python train.py --head_dim=32 --norm_eps=1e-06 --init="trunc" --init_std_o=0.0834 --optimizer="soap_variant" --lr_head=0.0102
Each number is 200 + 30 x the weight over its row's rms, rounded and kept within 0 to 999. Layers, rows and columns count from 0. The size before them is the row's rms in percent of the matrix's.

# q: layer 10 attention query, 64x64, rms 0.157, rows 0-31, columns 0-63
# k: layer 10 attention key, 64x64, rms 0.187, rows 0-31, columns 0-63
# v: layer 10 attention value, 64x64, rms 0.403, rows 0-20, columns 0-63
# o: layer 10 attention output (transposed), 64x64, rms 0.542, rows 0-19, columns 0-63
q0,064,198,182,197,150,206,261,207,183,201,220,143,203,160,177,226,250,198,183,204,185,173,210,219,153,196,198,158,144,161,141,204,179,230,231,175,200,226,188,234,256,185,158,224,246,198,218,146,243,232,229,176,175,183,168,203,245,209,223,176,179,189,191,213,240
k0,057,193,203,213,225,269,168,166,170,219,193,167,159,266,201,215,225,174,210,220,193,220,175,211,182,185,167,181,173,185,254,221,188,174,178,218,201,223,172,131,169,210,123,263,178,260,197,239,205,205,180,183,177,193,179,217,213,182,258,187,219,193,213,179,221
q1,065,260,176,214,290,210,157,227,251,180,170,218,240,187,219,214,172,237,253,212,228,189,182,210,209,182,201,207,249,218,208,186,156,189,179,156,206,196,187,185,196,243,174,204,159,211,190,230,176,165,187,193,220,218,208,249,153,198,166,260,164,189,228,169,225
k1,066,193,239,203,236,149,168,243,177,243,182,208,292,200,216,233,215,193,188,178,211,171,241,221,232,193,224,248,161,143,174,204,209,191,168,225,209,212,234,247,216,173,249,232,161,195,234,190,207,184,234,167,176,224,204,235,258,214,209,234,206,202,207,179,217
q2,090,185,200,206,247,216,182,191,232,204,189,278,217,260,207,188,166,174,190,182,223,178,197,128,247,201,186,170,259,219,210,234,177,204,203,221,200,199,230,197,221,240,264,210,193,198,190,213,178,228,153,159,190,213,186,175,171,208,156,248,142,249,204,193,179
k2,085,245,237,237,154,169,225,219,186,189,182,229,242,233,241,176,155,158,207,176,198,196,180,202,211,214,237,215,294,176,213,207,234,141,202,185,202,212,220,199,203,215,213,184,200,174,220,222,166,202,229,231,182,214,164,157,191,149,118,225,231,213,205,205,186
q3,083,187,224,188,173,175,216,233,187,181,201,137,233,160,216,197,248,227,231,205,175,211,209,272,145,187,231,259,147,158,179,178,198,186,243,173,184,188,190,187,179,173,147,211,201,223,236,175,217,213,258,252,202,182,204,244,208,192,220,180,241,158,212,210,193
k3,066,184,174,196,245,229,221,182,227,237,237,172,149,183,220,205,235,197,199,204,206,200,161,197,211,166,189,186,139,230,154,170,225,284,195,213,218,211,185,223,186,179,154,223,249,209,161,198,242,186,170,181,226,195,247,217,199,264,255,150,226,214,184,189,206
q4,083,220,137,193,234,230,176,177,218,197,213,244,158,230,219,214,182,159,146,182,225,190,180,142,260,236,170,153,215,203,204,187,219,244,170,235,218,226,181,204,222,214,254,216,203,171,153,213,191,159,145,166,160,204,187,172,207,228,175,233,178,243,214,193,198
k4,063,210,249,200,185,185,176,223,141,189,181,216,268,227,210,243,179,192,151,197,199,198,239,197,173,185,240,223,224,174,236,245,166,136,185,174,176,208,212,183,177,205,237,176,152,202,184,192,183,229,218,255,153,194,152,171,164,173,148,238,207,181,211,226,189
q5,094,222,169,179,260,205,137,172,243,187,215,230,169,234,213,218,175,163,192,193,241,184,167,123,258,230,169,148,211,229,188,181,189,247,189,226,210,213,168,198,204,194,247,228,205,213,186,209,201,171,141,175,179,205,182,168,220,215,171,211,171,248,213,176,234
k5,087,208,235,190,198,200,235,210,183,153,200,209,259,230,209,223,193,185,149,207,189,222,221,210,206,218,223,229,203,171,226,239,222,126,194,155,188,191,228,165,185,207,227,174,174,161,194,205,188,210,240,223,184,225,181,130,183,186,108,264,197,207,178,216,155
q6,077,175,181,238,201,224,223,198,141,185,172,253,208,286,183,196,209,225,249,196,214,214,238,200,243,146,211,129,250,208,183,155,225,192,197,194,199,240,211,210,220,175,220,143,188,175,213,213,209,217,219,178,201,165,177,196,202,200,279,199,176,218,213,185,216
k6,066,147,207,204,184,216,167,158,175,171,156,142,208,165,150,188,217,190,226,200,243,227,187,164,172,160,177,183,224,207,173,204,218,186,142,222,193,181,226,198,173,207,191,132,224,214,177,144,224,200,188,225,154,265,242,184,200,217,215,167,227,244,208,172,172
q7,093,150,207,261,184,221,269,226,232,244,185,201,228,208,183,229,179,171,226,208,178,180,253,233,167,132,216,226,192,210,213,249,169,167,232,196,153,148,226,202,208,215,183,201,205,220,206,210,225,238,218,225,192,231,187,211,196,149,248,209,223,156,213,204,154
k7,080,185,188,211,218,217,180,193,246,235,215,179,172,153,177,214,210,255,257,207,231,168,197,211,194,175,178,178,206,220,230,192,170,263,181,208,204,148,170,252,215,225,155,168,273,270,218,189,227,175,188,184,236,209,227,208,173,208,226,162,173,173,223,180,239
q8,092,195,151,282,200,244,231,203,210,164,168,239,288,265,185,192,244,180,203,201,204,196,188,214,222,194,204,202,172,241,139,199,204,180,156,193,184,205,215,181,218,190,253,231,175,185,203,201,215,199,245,226,187,192,182,237,180,181,217,209,136,217,216,171,189
k8,103,205,199,221,180,223,162,182,217,243,191,159,191,170,164,147,196,233,280,198,212,229,186,209,148,194,158,162,196,212,201,200,184,250,209,218,216,202,226,269,203,215,144,196,264,266,207,207,227,192,213,225,194,168,222,229,191,212,217,151,187,169,224,173,225
q9,060,217,157,230,256,213,199,157,206,169,223,168,135,173,171,210,229,218,174,186,245,150,174,228,210,199,179,151,187,266,130,219,173,251,215,171,188,177,170,217,200,169,257,190,203,204,211,196,170,139,199,179,187,203,213,221,207,219,214,220,195,185,196,250,204
k9,138,208,215,199,235,167,240,174,210,156,232,207,217,252,261,240,192,202,164,218,212,186,196,165,214,246,228,179,226,209,224,201,235,194,220,154,219,235,203,146,198,208,222,237,158,151,225,214,191,200,193,206,204,244,158,149,204,201,158,265,267,208,189,226,212
q10,097,220,223,180,230,192,255,198,198,232,216,196,169,193,148,181,223,193,174,163,216,156,192,211,166,198,191,239,183,231,229,246,202,170,203,209,141,135,217,130,191,247,208,183,246,205,208,208,220,273,208,209,205,210,223,172,221,187,191,265,197,152,201,235,186
k10,080,210,226,196,201,188,150,189,224,211,186,176,183,170,192,172,162,211,161,157,168,164,202,181,189,194,201,204,206,141,244,157,241,213,263,202,190,181,161,190,157,226,146,185,211,204,265,180,179,158,242,156,207,216,204,274,187,191,173,176,189,205,206,160,245
q11,098,254,189,191,235,180,188,190,184,175,216,177,192,189,258,184,241,273,228,211,175,143,181,199,192,235,151,183,177,181,193,144,161,226,218,258,212,189,183,177,221,198,226,182,176,235,195,267,194,206,201,221,172,169,160,181,212,218,229,173,152,208,236,184,245
k11,083,209,232,215,162,194,210,189,175,194,237,167,241,218,171,196,168,140,190,188,207,184,181,183,234,186,205,214,278,156,166,220,220,153,210,167,159,191,120,207,202,201,192,185,204,199,131,211,239,226,223,211,125,194,188,150,214,199,213,220,212,219,223,218,166
q12,075,163,167,204,138,149,232,225,180,220,183,189,208,181,173,203,205,236,212,173,225,137,186,216,155,160,215,256,178,182,184,205,192,258,191,182,225,215,188,192,230,152,190,203,163,188,213,127,202,246,193,193,228,230,221,162,217,241,188,179,251,208,186,234,156
k12,065,232,156,218,144,209,166,217,189,172,224,186,260,194,226,210,233,241,208,183,208,245,236,208,247,216,170,216,215,211,229,220,239,204,149,183,172,188,235,211,184,211,159,201,186,125,200,177,164,224,193,168,151,225,193,163,237,281,210,181,180,188,223,206,205
q13,092,210,264,226,201,184,212,172,179,266,203,224,272,228,271,176,223,192,244,220,220,194,217,215,220,205,184,199,214,196,227,243,193,245,208,211,177,231,196,172,203,237,206,153,227,202,241,210,222,197,218,230,179,208,165,181,150,187,234,209,267,153,213,242,197
k13,093,186,121,205,184,221,204,269,275,213,207,167,204,148,176,223,217,211,193,212,219,173,189,201,156,157,180,143,237,155,184,173,226,190,219,250,231,152,202,229,193,223,187,190,200,222,239,141,219,168,191,193,216,207,216,212,184,235,214,198,204,229,190,187,153
q14,091,185,185,171,214,208,214,162,174,257,199,194,159,160,211,191,237,249,151,222,219,187,202,139,187,176,217,196,202,239,218,160,220,194,198,185,224,156,185,201,143,127,219,156,171,209,187,232,255,209,214,201,147,164,170,265,227,217,202,198,204,179,227,216,190
k14,082,211,228,211,193,140,195,200,146,217,216,189,195,145,237,210,170,164,158,181,186,164,179,234,205,222,193,161,212,155,214,208,240,265,193,247,248,216,161,248,195,191,247,200,183,209,202,174,269,235,201,220,192,217,173,197,145,234,213,191,237,215,194,234,217
q15,095,216,160,192,206,162,242,171,181,251,250,209,198,126,188,193,235,162,202,189,199,203,110,244,222,195,194,163,182,224,166,168,219,216,220,201,189,215,206,281,177,254,183,223,207,171,230,192,241,188,193,181,150,219,241,213,186,206,199,207,219,187,222,214,215
k15,082,192,221,245,250,201,212,264,156,178,158,210,204,180,190,206,201,208,268,230,180,173,195,176,178,206,187,184,198,174,176,228,193,158,165,218,234,188,210,159,181,197,153,203,156,188,196,218,234,250,219,195,190,170,202,126,218,203,187,238,210,144,123,203,198
q16,062,264,163,167,200,213,198,229,244,134,151,188,209,220,169,220,198,173,253,213,248,200,195,241,186,169,204,201,194,219,239,160,183,216,254,174,202,174,204,205,214,150,174,219,193,251,221,190,212,134,230,208,199,192,187,249,228,226,152,175,188,217,211,153,202
k16,064,157,190,213,221,183,189,142,136,253,196,204,188,190,167,189,211,185,169,187,188,188,236,178,265,176,165,236,132,195,171,207,193,232,199,221,196,218,247,191,231,229,207,227,212,193,181,185,220,273,157,163,186,179,175,168,216,188,218,137,235,183,220,172,222
q17,078,173,207,199,219,216,195,177,204,210,206,275,196,232,187,166,160,183,170,194,219,216,201,150,241,214,206,203,267,201,215,226,200,172,186,216,189,169,250,217,191,265,256,225,173,189,199,219,160,200,159,203,191,218,190,187,182,214,172,278,148,271,205,193,175
k17,079,231,247,257,134,128,234,203,170,174,204,210,239,217,238,182,179,168,222,206,152,148,196,167,201,213,236,197,267,173,201,219,259,165,212,161,204,224,218,207,220,221,234,161,204,179,214,192,176,181,236,221,183,217,175,156,183,189,168,225,219,199,196,207,196
q18,053,138,206,234,112,201,250,183,185,240,218,263,173,210,146,169,179,150,142,219,216,216,237,139,202,172,220,206,195,225,209,233,209,200,183,200,228,195,230,194,222,197,209,189,229,209,167,220,199,206,214,209,193,194,181,177,243,191,233,203,210,202,180,264,159
k18,067,207,173,197,181,214,136,177,236,155,183,187,124,216,149,158,184,245,200,223,204,205,227,235,182,227,163,150,212,251,254,207,139,209,228,221,190,181,167,206,199,183,175,172,207,259,218,198,218,172,168,207,224,204,203,254,147,210,207,196,187,212,226,187,206
q19,063,240,149,174,263,196,149,169,235,174,195,187,154,211,242,207,188,236,241,177,213,163,166,164,225,192,153,142,256,190,191,190,183,229,189,232,205,215,173,201,194,232,221,193,202,223,179,224,211,229,145,162,203,204,223,164,198,212,167,187,155,223,180,173,254
k19,110,217,224,233,200,158,273,218,177,175,179,206,249,228,223,220,185,166,179,183,164,210,196,178,218,221,246,244,204,165,201,200,252,144,171,179,187,217,205,175,191,223,220,215,191,143,193,219,188,213,220,216,172,219,157,133,224,151,151,253,192,237,173,211,183
q20,075,141,237,216,181,190,206,226,149,204,237,238,282,212,175,194,187,178,215,205,196,230,236,232,177,204,257,243,158,193,232,206,211,146,202,157,173,199,241,190,208,174,204,212,179,225,231,169,188,208,253,250,216,210,177,257,181,171,207,224,216,197,195,206,147
k20,126,190,184,152,225,211,140,175,219,219,228,181,143,170,179,163,188,234,230,206,205,168,182,219,170,192,145,171,183,224,195,184,144,268,210,234,209,202,184,232,224,195,167,187,250,252,207,173,219,174,178,193,211,182,222,261,166,226,245,153,208,181,222,186,223
q21,078,159,268,213,217,225,201,199,183,235,203,222,266,196,171,185,166,193,217,206,221,240,188,225,154,193,231,217,206,235,240,240,186,125,187,164,179,196,237,209,222,233,162,207,197,218,212,207,159,212,235,236,222,224,218,223,150,166,220,244,191,170,174,178,143
k21,117,172,192,210,216,218,169,192,237,209,197,186,157,175,174,172,181,234,264,202,204,179,212,223,171,183,185,192,169,220,179,187,159,268,210,188,183,187,167,227,204,152,174,171,277,240,214,162,226,162,205,213,216,151,226,268,168,214,257,164,194,177,218,180,204
q22,088,185,234,183,165,196,258,217,171,182,173,180,281,184,163,176,215,223,183,189,187,237,189,223,175,189,238,269,182,198,232,221,203,125,173,198,170,181,216,170,196,228,184,171,205,199,219,140,195,176,244,259,204,176,182,254,186,162,179,199,194,173,205,189,175
k22,113,189,183,211,195,206,158,183,229,249,205,162,148,170,163,169,221,232,262,204,194,168,175,232,176,189,157,180,199,211,193,172,159,266,227,226,190,202,169,225,210,186,166,212,254,246,207,189,215,183,179,195,228,171,230,267,170,220,246,139,195,188,226,181,212
q23,077,242,207,220,189,193,223,197,202,172,199,257,179,179,182,199,283,217,213,200,183,199,170,233,248,183,173,163,179,229,191,188,241,230,257,234,203,215,191,197,160,162,191,273,205,202,216,248,250,192,193,206,163,165,220,144,195,218,188,187,208,169,236,258,207
k23,116,267,263,173,214,168,238,192,172,197,214,195,213,211,206,223,224,176,153,173,171,203,159,212,178,169,198,168,236,144,203,209,220,146,192,235,195,169,200,181,198,227,218,215,176,198,227,216,217,189,226,192,179,264,149,125,207,224,139,224,231,200,164,206,221
q24,104,192,266,210,158,242,202,198,131,233,223,220,234,193,195,172,266,200,248,209,193,205,211,241,139,166,225,209,154,168,196,211,193,176,204,205,174,209,278,198,224,216,172,224,173,203,216,182,203,254,274,195,218,205,189,199,164,205,224,220,199,176,212,217,196
k24,077,204,212,195,214,224,182,163,237,206,172,149,156,221,184,176,179,223,256,186,169,152,172,234,200,183,160,155,205,187,217,197,192,243,211,221,183,191,208,264,211,202,154,170,254,232,185,212,235,143,199,212,219,178,205,178,138,162,222,177,139,185,210,170,238
q25,111,213,174,166,260,207,167,179,206,185,244,223,143,213,237,230,199,181,190,220,255,168,185,143,227,231,172,137,231,237,191,160,184,222,208,197,207,185,176,232,210,183,260,220,188,182,203,205,184,172,163,147,205,220,202,185,217,192,192,249,187,277,202,197,226
k25,077,190,204,227,185,192,263,192,179,169,192,238,235,220,230,228,201,152,158,210,213,241,245,171,213,218,251,208,218,151,205,226,233,145,150,171,211,232,201,153,171,186,203,205,170,137,174,194,190,246,197,238,182,207,158,190,229,185,173,210,246,246,202,189,164
q26,090,176,206,203,189,225,179,184,150,150,197,215,163,220,237,157,218,174,225,193,288,210,244,163,216,195,176,184,190,148,164,241,199,211,173,181,242,208,144,194,223,186,184,236,215,223,210,172,176,129,174,245,169,181,183,193,191,208,181,180,212,246,243,195,224
k26,090,145,179,262,178,208,247,175,207,162,244,196,172,160,201,207,239,215,163,191,217,230,250,225,190,255,223,243,190,262,176,219,195,159,192,190,225,240,210,204,204,152,204,248,173,180,168,196,176,234,176,221,192,213,195,203,211,259,203,251,213,221,157,205,180
q27,090,200,140,255,165,196,232,196,218,115,228,207,194,212,244,225,222,126,194,180,211,150,178,244,184,198,229,203,161,220,194,208,239,220,220,214,202,205,166,169,255,207,235,227,179,223,177,220,228,168,201,224,160,220,194,186,213,204,249,200,191,233,242,235,210
k27,076,241,203,199,233,206,195,177,129,211,227,161,188,210,145,143,193,215,192,181,167,243,207,143,206,191,183,179,196,198,237,251,157,230,211,155,164,203,194,176,188,179,137,243,218,228,172,173,202,237,210,209,161,220,157,168,218,142,201,218,235,196,179,218,218
q28,096,257,177,188,194,165,145,166,188,201,224,189,185,139,127,175,211,209,171,176,205,201,207,217,173,221,180,182,237,215,194,174,185,193,187,158,200,184,153,233,151,153,160,195,174,211,175,190,153,162,192,213,208,154,234,216,159,249,154,189,198,206,164,189,252
k28,083,226,186,205,177,211,221,228,143,168,179,219,228,200,259,213,204,135,222,165,208,237,181,166,188,234,233,245,196,214,200,210,225,163,163,202,188,204,201,143,230,171,194,246,153,162,218,219,209,244,248,250,188,170,158,187,235,201,208,201,163,158,157,210,173
q29,097,198,136,208,237,226,161,151,228,204,154,165,166,205,205,182,193,230,205,188,149,210,230,144,251,210,152,186,257,183,177,202,209,146,217,203,205,252,242,172,196,223,183,200,159,202,202,232,205,163,199,237,216,230,178,197,212,275,225,174,175,180,206,196,204
k29,081,132,233,284,190,205,208,214,172,179,162,197,174,164,183,188,259,207,179,259,216,195,269,210,201,265,224,222,196,224,242,230,199,210,238,221,215,165,239,241,216,194,194,189,177,197,233,208,217,239,226,177,193,198,196,190,186,202,232,199,188,172,228,258,204
q30,088,250,196,218,227,239,218,165,238,245,214,235,276,194,202,218,178,208,182,198,230,220,170,195,159,181,200,205,229,233,217,254,141,196,236,170,156,199,220,233,219,189,240,185,257,203,198,218,187,179,197,185,237,219,173,159,128,156,211,220,181,216,208,181,224
k30,079,262,202,237,178,216,165,241,265,187,197,213,195,236,218,150,190,205,212,172,222,162,192,193,195,197,199,151,231,207,208,197,165,253,212,222,222,187,200,208,195,244,204,246,246,244,272,202,206,140,255,184,201,219,212,222,241,209,171,179,221,196,229,152,218
q31,086,189,227,222,139,190,229,245,185,221,231,189,227,245,193,243,214,152,186,237,192,229,175,182,195,202,213,195,227,238,244,190,224,261,268,218,192,175,203,173,221,187,165,266,230,168,193,195,216,232,193,233,158,203,144,157,227,176,218,203,248,217,201,204,176
k31,065,172,236,173,209,175,201,226,163,220,198,208,264,195,193,243,234,184,150,202,190,199,272,214,179,193,188,169,223,193,174,262,208,227,261,203,225,261,191,209,198,189,179,183,203,182,185,185,191,231,177,243,235,172,194,191,217,241,172,188,253,226,214,202,119
v0,059,176,208,244,212,226,198,147,214,211,183,163,199,185,196,219,188,202,177,142,261,222,213,239,210,152,216,161,205,227,213,235,214,202,222,227,158,130,208,210,187,159,241,160,205,216,184,203,199,159,237,212,160,245,216,190,190,225,138,238,204,230,154,241,170
o0,059,216,233,215,172,205,208,208,204,218,209,150,167,192,210,231,156,163,198,259,200,207,142,196,224,225,181,181,144,158,207,184,208,185,190,204,182,242,223,251,173,216,217,225,142,199,209,175,173,185,172,172,179,196,188,167,190,136,195,208,158,216,193,104,167
v1,048,195,224,146,187,254,207,234,213,173,180,152,147,210,188,163,170,159,182,181,209,198,188,181,236,220,212,228,168,177,175,171,241,175,188,214,173,200,180,174,190,239,216,195,217,183,159,215,204,140,180,223,244,216,222,198,210,164,271,247,250,147,222,193,242
o1,044,180,260,227,245,211,202,185,160,244,199,188,189,203,188,232,232,237,212,158,178,184,228,212,206,186,191,165,176,220,149,123,234,189,200,183,241,247,188,215,166,230,180,189,166,209,241,204,264,188,201,182,163,160,191,232,189,195,187,198,137,146,224,229,198
v2,046,221,237,158,190,156,147,186,202,201,162,227,236,261,159,207,250,212,260,254,223,167,170,245,189,194,187,200,180,159,119,240,228,236,181,169,230,205,197,197,223,180,205,240,181,200,152,182,203,209,170,219,191,169,204,208,167,189,166,177,190,215,199,210,208
o2,042,195,199,180,199,195,148,192,252,177,230,198,197,202,238,207,220,166,187,190,163,220,235,150,181,216,209,183,236,161,255,179,152,185,218,239,151,255,194,141,211,209,234,191,219,159,227,181,189,162,214,191,229,220,231,175,227,240,195,247,255,187,248,228,172
v3,040,206,154,182,197,194,187,160,222,191,141,221,209,194,225,252,174,208,193,199,190,220,210,222,236,167,191,149,188,159,225,212,172,238,196,202,196,199,203,176,195,191,193,136,194,204,145,233,268,183,149,163,214,225,237,216,193,195,195,183,230,195,307,187,189
o3,035,187,214,162,240,217,189,270,244,173,188,143,229,191,182,215,192,205,186,218,219,212,209,176,251,208,154,257,196,263,181,207,236,126,189,176,206,216,228,203,207,190,220,210,215,209,256,256,185,233,198,173,158,218,177,208,227,191,179,162,172,253,222,202,200
v4,049,210,175,210,166,193,123,211,179,207,209,240,227,232,214,188,172,217,218,210,233,168,209,169,252,152,220,219,185,213,228,177,200,191,223,216,204,259,164,158,212,218,195,183,159,245,172,174,224,233,177,175,138,217,239,197,241,186,170,207,192,200,243,276,171
o4,053,131,220,186,215,155,170,226,272,218,214,174,180,165,171,179,167,186,226,173,273,208,187,157,172,213,213,196,202,249,173,247,153,173,217,197,188,209,180,168,215,209,249,232,211,195,228,178,205,207,159,194,199,223,248,204,217,193,190,170,199,251,244,195,243
v5,044,213,246,195,172,221,207,240,203,182,206,214,212,245,209,224,167,140,230,187,158,224,153,136,218,218,222,212,186,195,207,207,151,205,138,166,217,197,193,188,204,234,186,193,222,154,211,195,240,208,235,172,251,194,216,217,195,198,285,182,221,220,204,127,192
o5,039,187,203,165,130,207,156,192,194,188,184,132,220,223,196,163,243,259,226,174,177,139,210,238,222,223,134,224,188,216,233,167,195,227,185,177,180,212,182,183,216,188,164,162,223,202,224,205,178,187,202,242,197,206,229,180,171,226,184,178,191,120,229,218,222
v6,065,187,221,183,157,205,185,244,248,249,193,230,187,222,140,253,224,165,206,177,216,215,193,197,237,225,212,260,181,183,182,171,193,206,165,185,225,207,172,182,196,283,183,185,225,196,179,193,166,177,168,173,277,197,241,255,208,218,204,216,210,208,228,158,206
o6,052,197,173,174,205,200,157,158,222,176,192,184,136,179,196,200,197,176,208,193,175,152,230,218,233,192,251,213,188,208,145,164,180,140,167,185,209,224,227,145,192,205,229,162,178,210,210,274,244,251,224,241,232,163,233,225,204,216,218,150,218,183,210,214,208
v7,056,217,214,183,185,227,156,226,228,204,257,198,246,198,178,193,178,206,161,196,229,153,229,176,213,161,245,185,142,165,212,245,167,189,225,179,233,256,186,199,212,254,147,177,164,223,177,194,223,186,220,182,234,217,244,170,258,153,201,183,202,194,218,237,228
o7,052,136,213,195,228,155,228,176,230,166,140,219,199,236,187,175,213,222,173,163,244,203,190,155,196,198,208,222,206,214,148,211,187,165,173,206,229,177,172,203,147,181,238,225,213,234,188,127,157,229,234,184,205,228,257,208,192,253,184,176,164,213,210,210,222
v8,044,191,173,174,172,241,197,202,181,166,238,161,208,172,196,167,201,185,134,164,174,217,193,233,185,186,240,165,175,243,196,206,230,165,219,149,174,175,203,225,189,245,176,239,180,185,174,201,160,205,241,193,174,262,241,184,241,133,152,169,227,183,193,219,207
o8,036,185,192,191,216,244,249,184,195,228,149,201,188,233,183,234,164,264,256,234,184,224,142,180,202,219,209,185,186,206,220,191,162,224,214,182,163,198,196,198,141,261,191,177,256,211,188,166,225,187,201,193,238,166,171,241,182,200,170,232,150,192,176,149,175
v9,048,202,214,187,163,221,248,193,259,208,199,172,172,221,188,218,188,152,290,201,198,204,141,217,214,262,222,253,183,231,223,185,199,206,183,193,160,189,162,171,221,197,182,218,255,187,185,220,192,204,205,248,191,172,220,251,253,231,172,200,159,229,206,179,182
o9,046,219,175,215,186,234,180,192,209,191,194,236,183,161,255,171,263,184,213,208,174,171,206,174,214,168,219,182,192,216,194,215,191,175,208,232,191,242,169,190,165,196,190,226,210,222,197,327,245,178,211,230,228,166,176,179,148,173,213,191,189,167,213,149,229
v10,046,227,189,163,149,193,190,169,212,217,152,197,158,231,194,197,157,152,175,196,197,207,205,224,176,231,224,215,231,163,179,228,217,217,185,133,183,167,193,239,266,225,191,177,241,243,193,227,214,108,207,183,249,207,180,185,159,187,214,247,194,209,203,202,216
o10,050,226,235,157,229,223,188,221,199,210,215,219,211,260,229,212,265,204,248,180,156,170,157,198,166,216,165,165,170,203,204,194,202,138,248,229,228,178,248,174,211,248,249,198,164,186,179,206,198,218,197,195,219,181,152,181,158,209,185,227,201,155,235,212,248
v11,048,208,186,198,230,195,182,250,196,218,151,221,229,224,239,213,174,187,165,231,181,189,223,200,198,285,134,192,190,213,192,164,231,240,203,158,209,184,254,168,189,207,188,237,200,251,197,238,231,186,176,201,178,186,195,200,166,215,256,238,265,159,188,172,223
o11,047,207,218,171,238,155,249,221,187,222,209,195,149,159,211,173,241,263,156,213,218,192,197,220,273,164,170,214,222,177,199,226,231,268,217,201,153,188,197,147,192,214,237,194,207,162,245,224,222,224,217,187,205,207,222,226,233,222,172,202,215,220,165,247,197
v12,039,217,201,196,189,201,194,204,210,191,187,133,220,207,161,166,160,221,119,183,255,215,209,205,195,215,218,214,160,172,219,190,210,148,220,180,153,180,178,262,167,215,237,216,167,232,215,131,200,201,255,202,208,161,182,191,227,206,153,203,167,230,155,192,228
o12,033,193,173,207,188,223,195,138,230,210,237,217,172,235,199,205,202,168,208,165,202,160,212,193,129,215,239,178,201,199,173,176,217,185,200,177,256,262,213,219,171,188,156,196,149,167,191,204,160,202,211,221,223,186,241,199,201,197,173,228,127,236,168,141,150
v13,050,153,252,196,153,208,186,247,242,193,253,187,235,207,160,203,191,163,190,155,247,178,175,188,186,175,229,222,126,219,203,184,200,187,232,224,196,251,168,210,214,243,199,214,183,209,158,194,207,174,204,170,240,203,234,243,226,136,192,238,228,189,189,239,193
o13,042,143,169,207,170,133,230,156,223,230,168,189,246,232,190,187,169,184,208,147,206,180,174,164,229,203,240,181,212,196,163,157,159,157,201,166,206,210,215,185,135,206,203,205,191,196,189,171,206,183,174,225,171,156,219,168,201,199,203,152,175,131,209,182,156
v14,044,238,222,220,235,213,242,215,180,159,201,174,160,166,172,192,194,215,206,213,159,232,197,189,202,164,197,172,247,223,165,197,204,178,262,180,188,149,238,170,195,186,241,157,195,260,164,253,174,140,192,179,165,212,203,210,186,157,211,229,204,247,220,244,170
o14,040,226,225,238,184,187,197,220,219,298,198,203,187,271,198,194,159,167,158,159,241,194,201,205,201,210,154,174,195,227,243,164,215,176,162,203,212,184,228,194,140,176,178,207,177,159,182,133,223,191,173,256,193,196,158,196,207,166,211,194,187,215,179,215,199
v15,053,206,177,216,218,226,162,233,193,235,195,183,163,256,155,242,221,183,218,197,181,185,204,178,245,172,238,228,174,176,227,191,212,252,132,172,176,199,177,170,191,239,165,187,259,187,167,196,195,215,135,171,261,139,210,208,203,204,222,190,197,184,237,178,225
o15,051,203,220,180,186,193,196,225,249,129,230,221,200,215,210,188,201,222,214,170,173,247,211,181,213,226,175,205,189,140,193,183,216,206,207,152,225,214,142,185,200,253,181,160,159,208,226,242,164,235,233,244,181,210,166,258,200,192,226,150,250,138,206,189,197
v16,056,203,170,247,252,201,187,240,194,220,208,209,233,159,251,159,181,233,183,196,211,250,259,206,213,187,215,193,167,227,214,161,208,188,206,220,225,258,231,164,189,186,204,180,139,199,197,241,251,158,165,195,180,184,200,224,163,222,272,174,227,169,203,229,187
o16,051,188,212,183,207,210,239,148,201,180,219,198,164,194,142,170,236,208,206,233,202,185,181,209,220,237,205,201,235,252,211,207,252,214,211,203,213,136,196,195,160,205,167,167,236,184,213,172,146,240,199,192,199,196,192,200,260,126,175,223,288,175,189,186,186
v17,058,239,230,172,198,213,233,189,203,241,208,204,204,229,162,196,220,158,176,218,147,215,218,219,226,226,197,249,177,208,176,195,185,209,149,181,223,164,221,188,232,208,185,286,277,168,231,208,142,223,203,196,251,176,157,206,207,224,223,212,166,173,202,179,248
o17,052,185,166,246,205,231,211,191,177,169,203,277,180,207,207,216,290,181,194,186,173,148,222,217,239,172,192,185,206,162,190,133,202,205,198,230,177,224,179,198,220,185,220,177,179,203,247,210,233,188,233,274,204,206,191,232,174,199,254,153,222,199,207,220,172
v18,047,195,222,171,186,224,203,223,232,239,237,218,197,204,186,166,170,159,213,221,159,166,140,158,178,251,197,265,195,189,158,203,208,185,194,152,203,223,141,208,186,261,182,224,215,160,193,226,201,204,168,201,206,176,187,217,208,196,207,227,266,156,255,246,200
o18,044,183,160,211,201,193,234,222,224,220,175,178,216,189,257,197,242,232,213,168,185,183,248,225,229,167,188,214,217,243,153,202,206,214,211,251,192,211,172,224,185,188,208,164,210,213,180,197,227,179,260,144,206,161,197,235,229,210,217,177,179,195,218,251,307
v19,042,196,230,220,151,206,199,225,261,191,177,202,212,189,170,202,220,182,179,206,202,189,170,275,153,195,206,208,163,185,210,251,173,236,173,166,281,214,164,229,210,201,237,177,216,191,156,192,206,187,211,204,286,177,202,206,253,179,197,216,216,163,252,205,186
o19,038,177,185,213,219,166,179,156,206,126,195,193,231,274,219,239,189,250,228,170,186,185,223,184,201,201,238,248,215,178,198,180,211,143,206,206,163,170,204,238,198,225,171,197,187,137,262,216,232,208,200,199,202,245,224,244,199,187,180,183,204,202,183,205,269
v20,056,202,186,133,127,201,196,214,243,242,156,244,175,243,207,238,210,180,188,237,193,230,236,205,192,223,189,249,157,189,153,218,148,205,205,162,243,171,221,177,213,249,183,210,227,199,209,218,205,190,189,167,281,163,227,233,185,214,204,197,200,218,213,203,197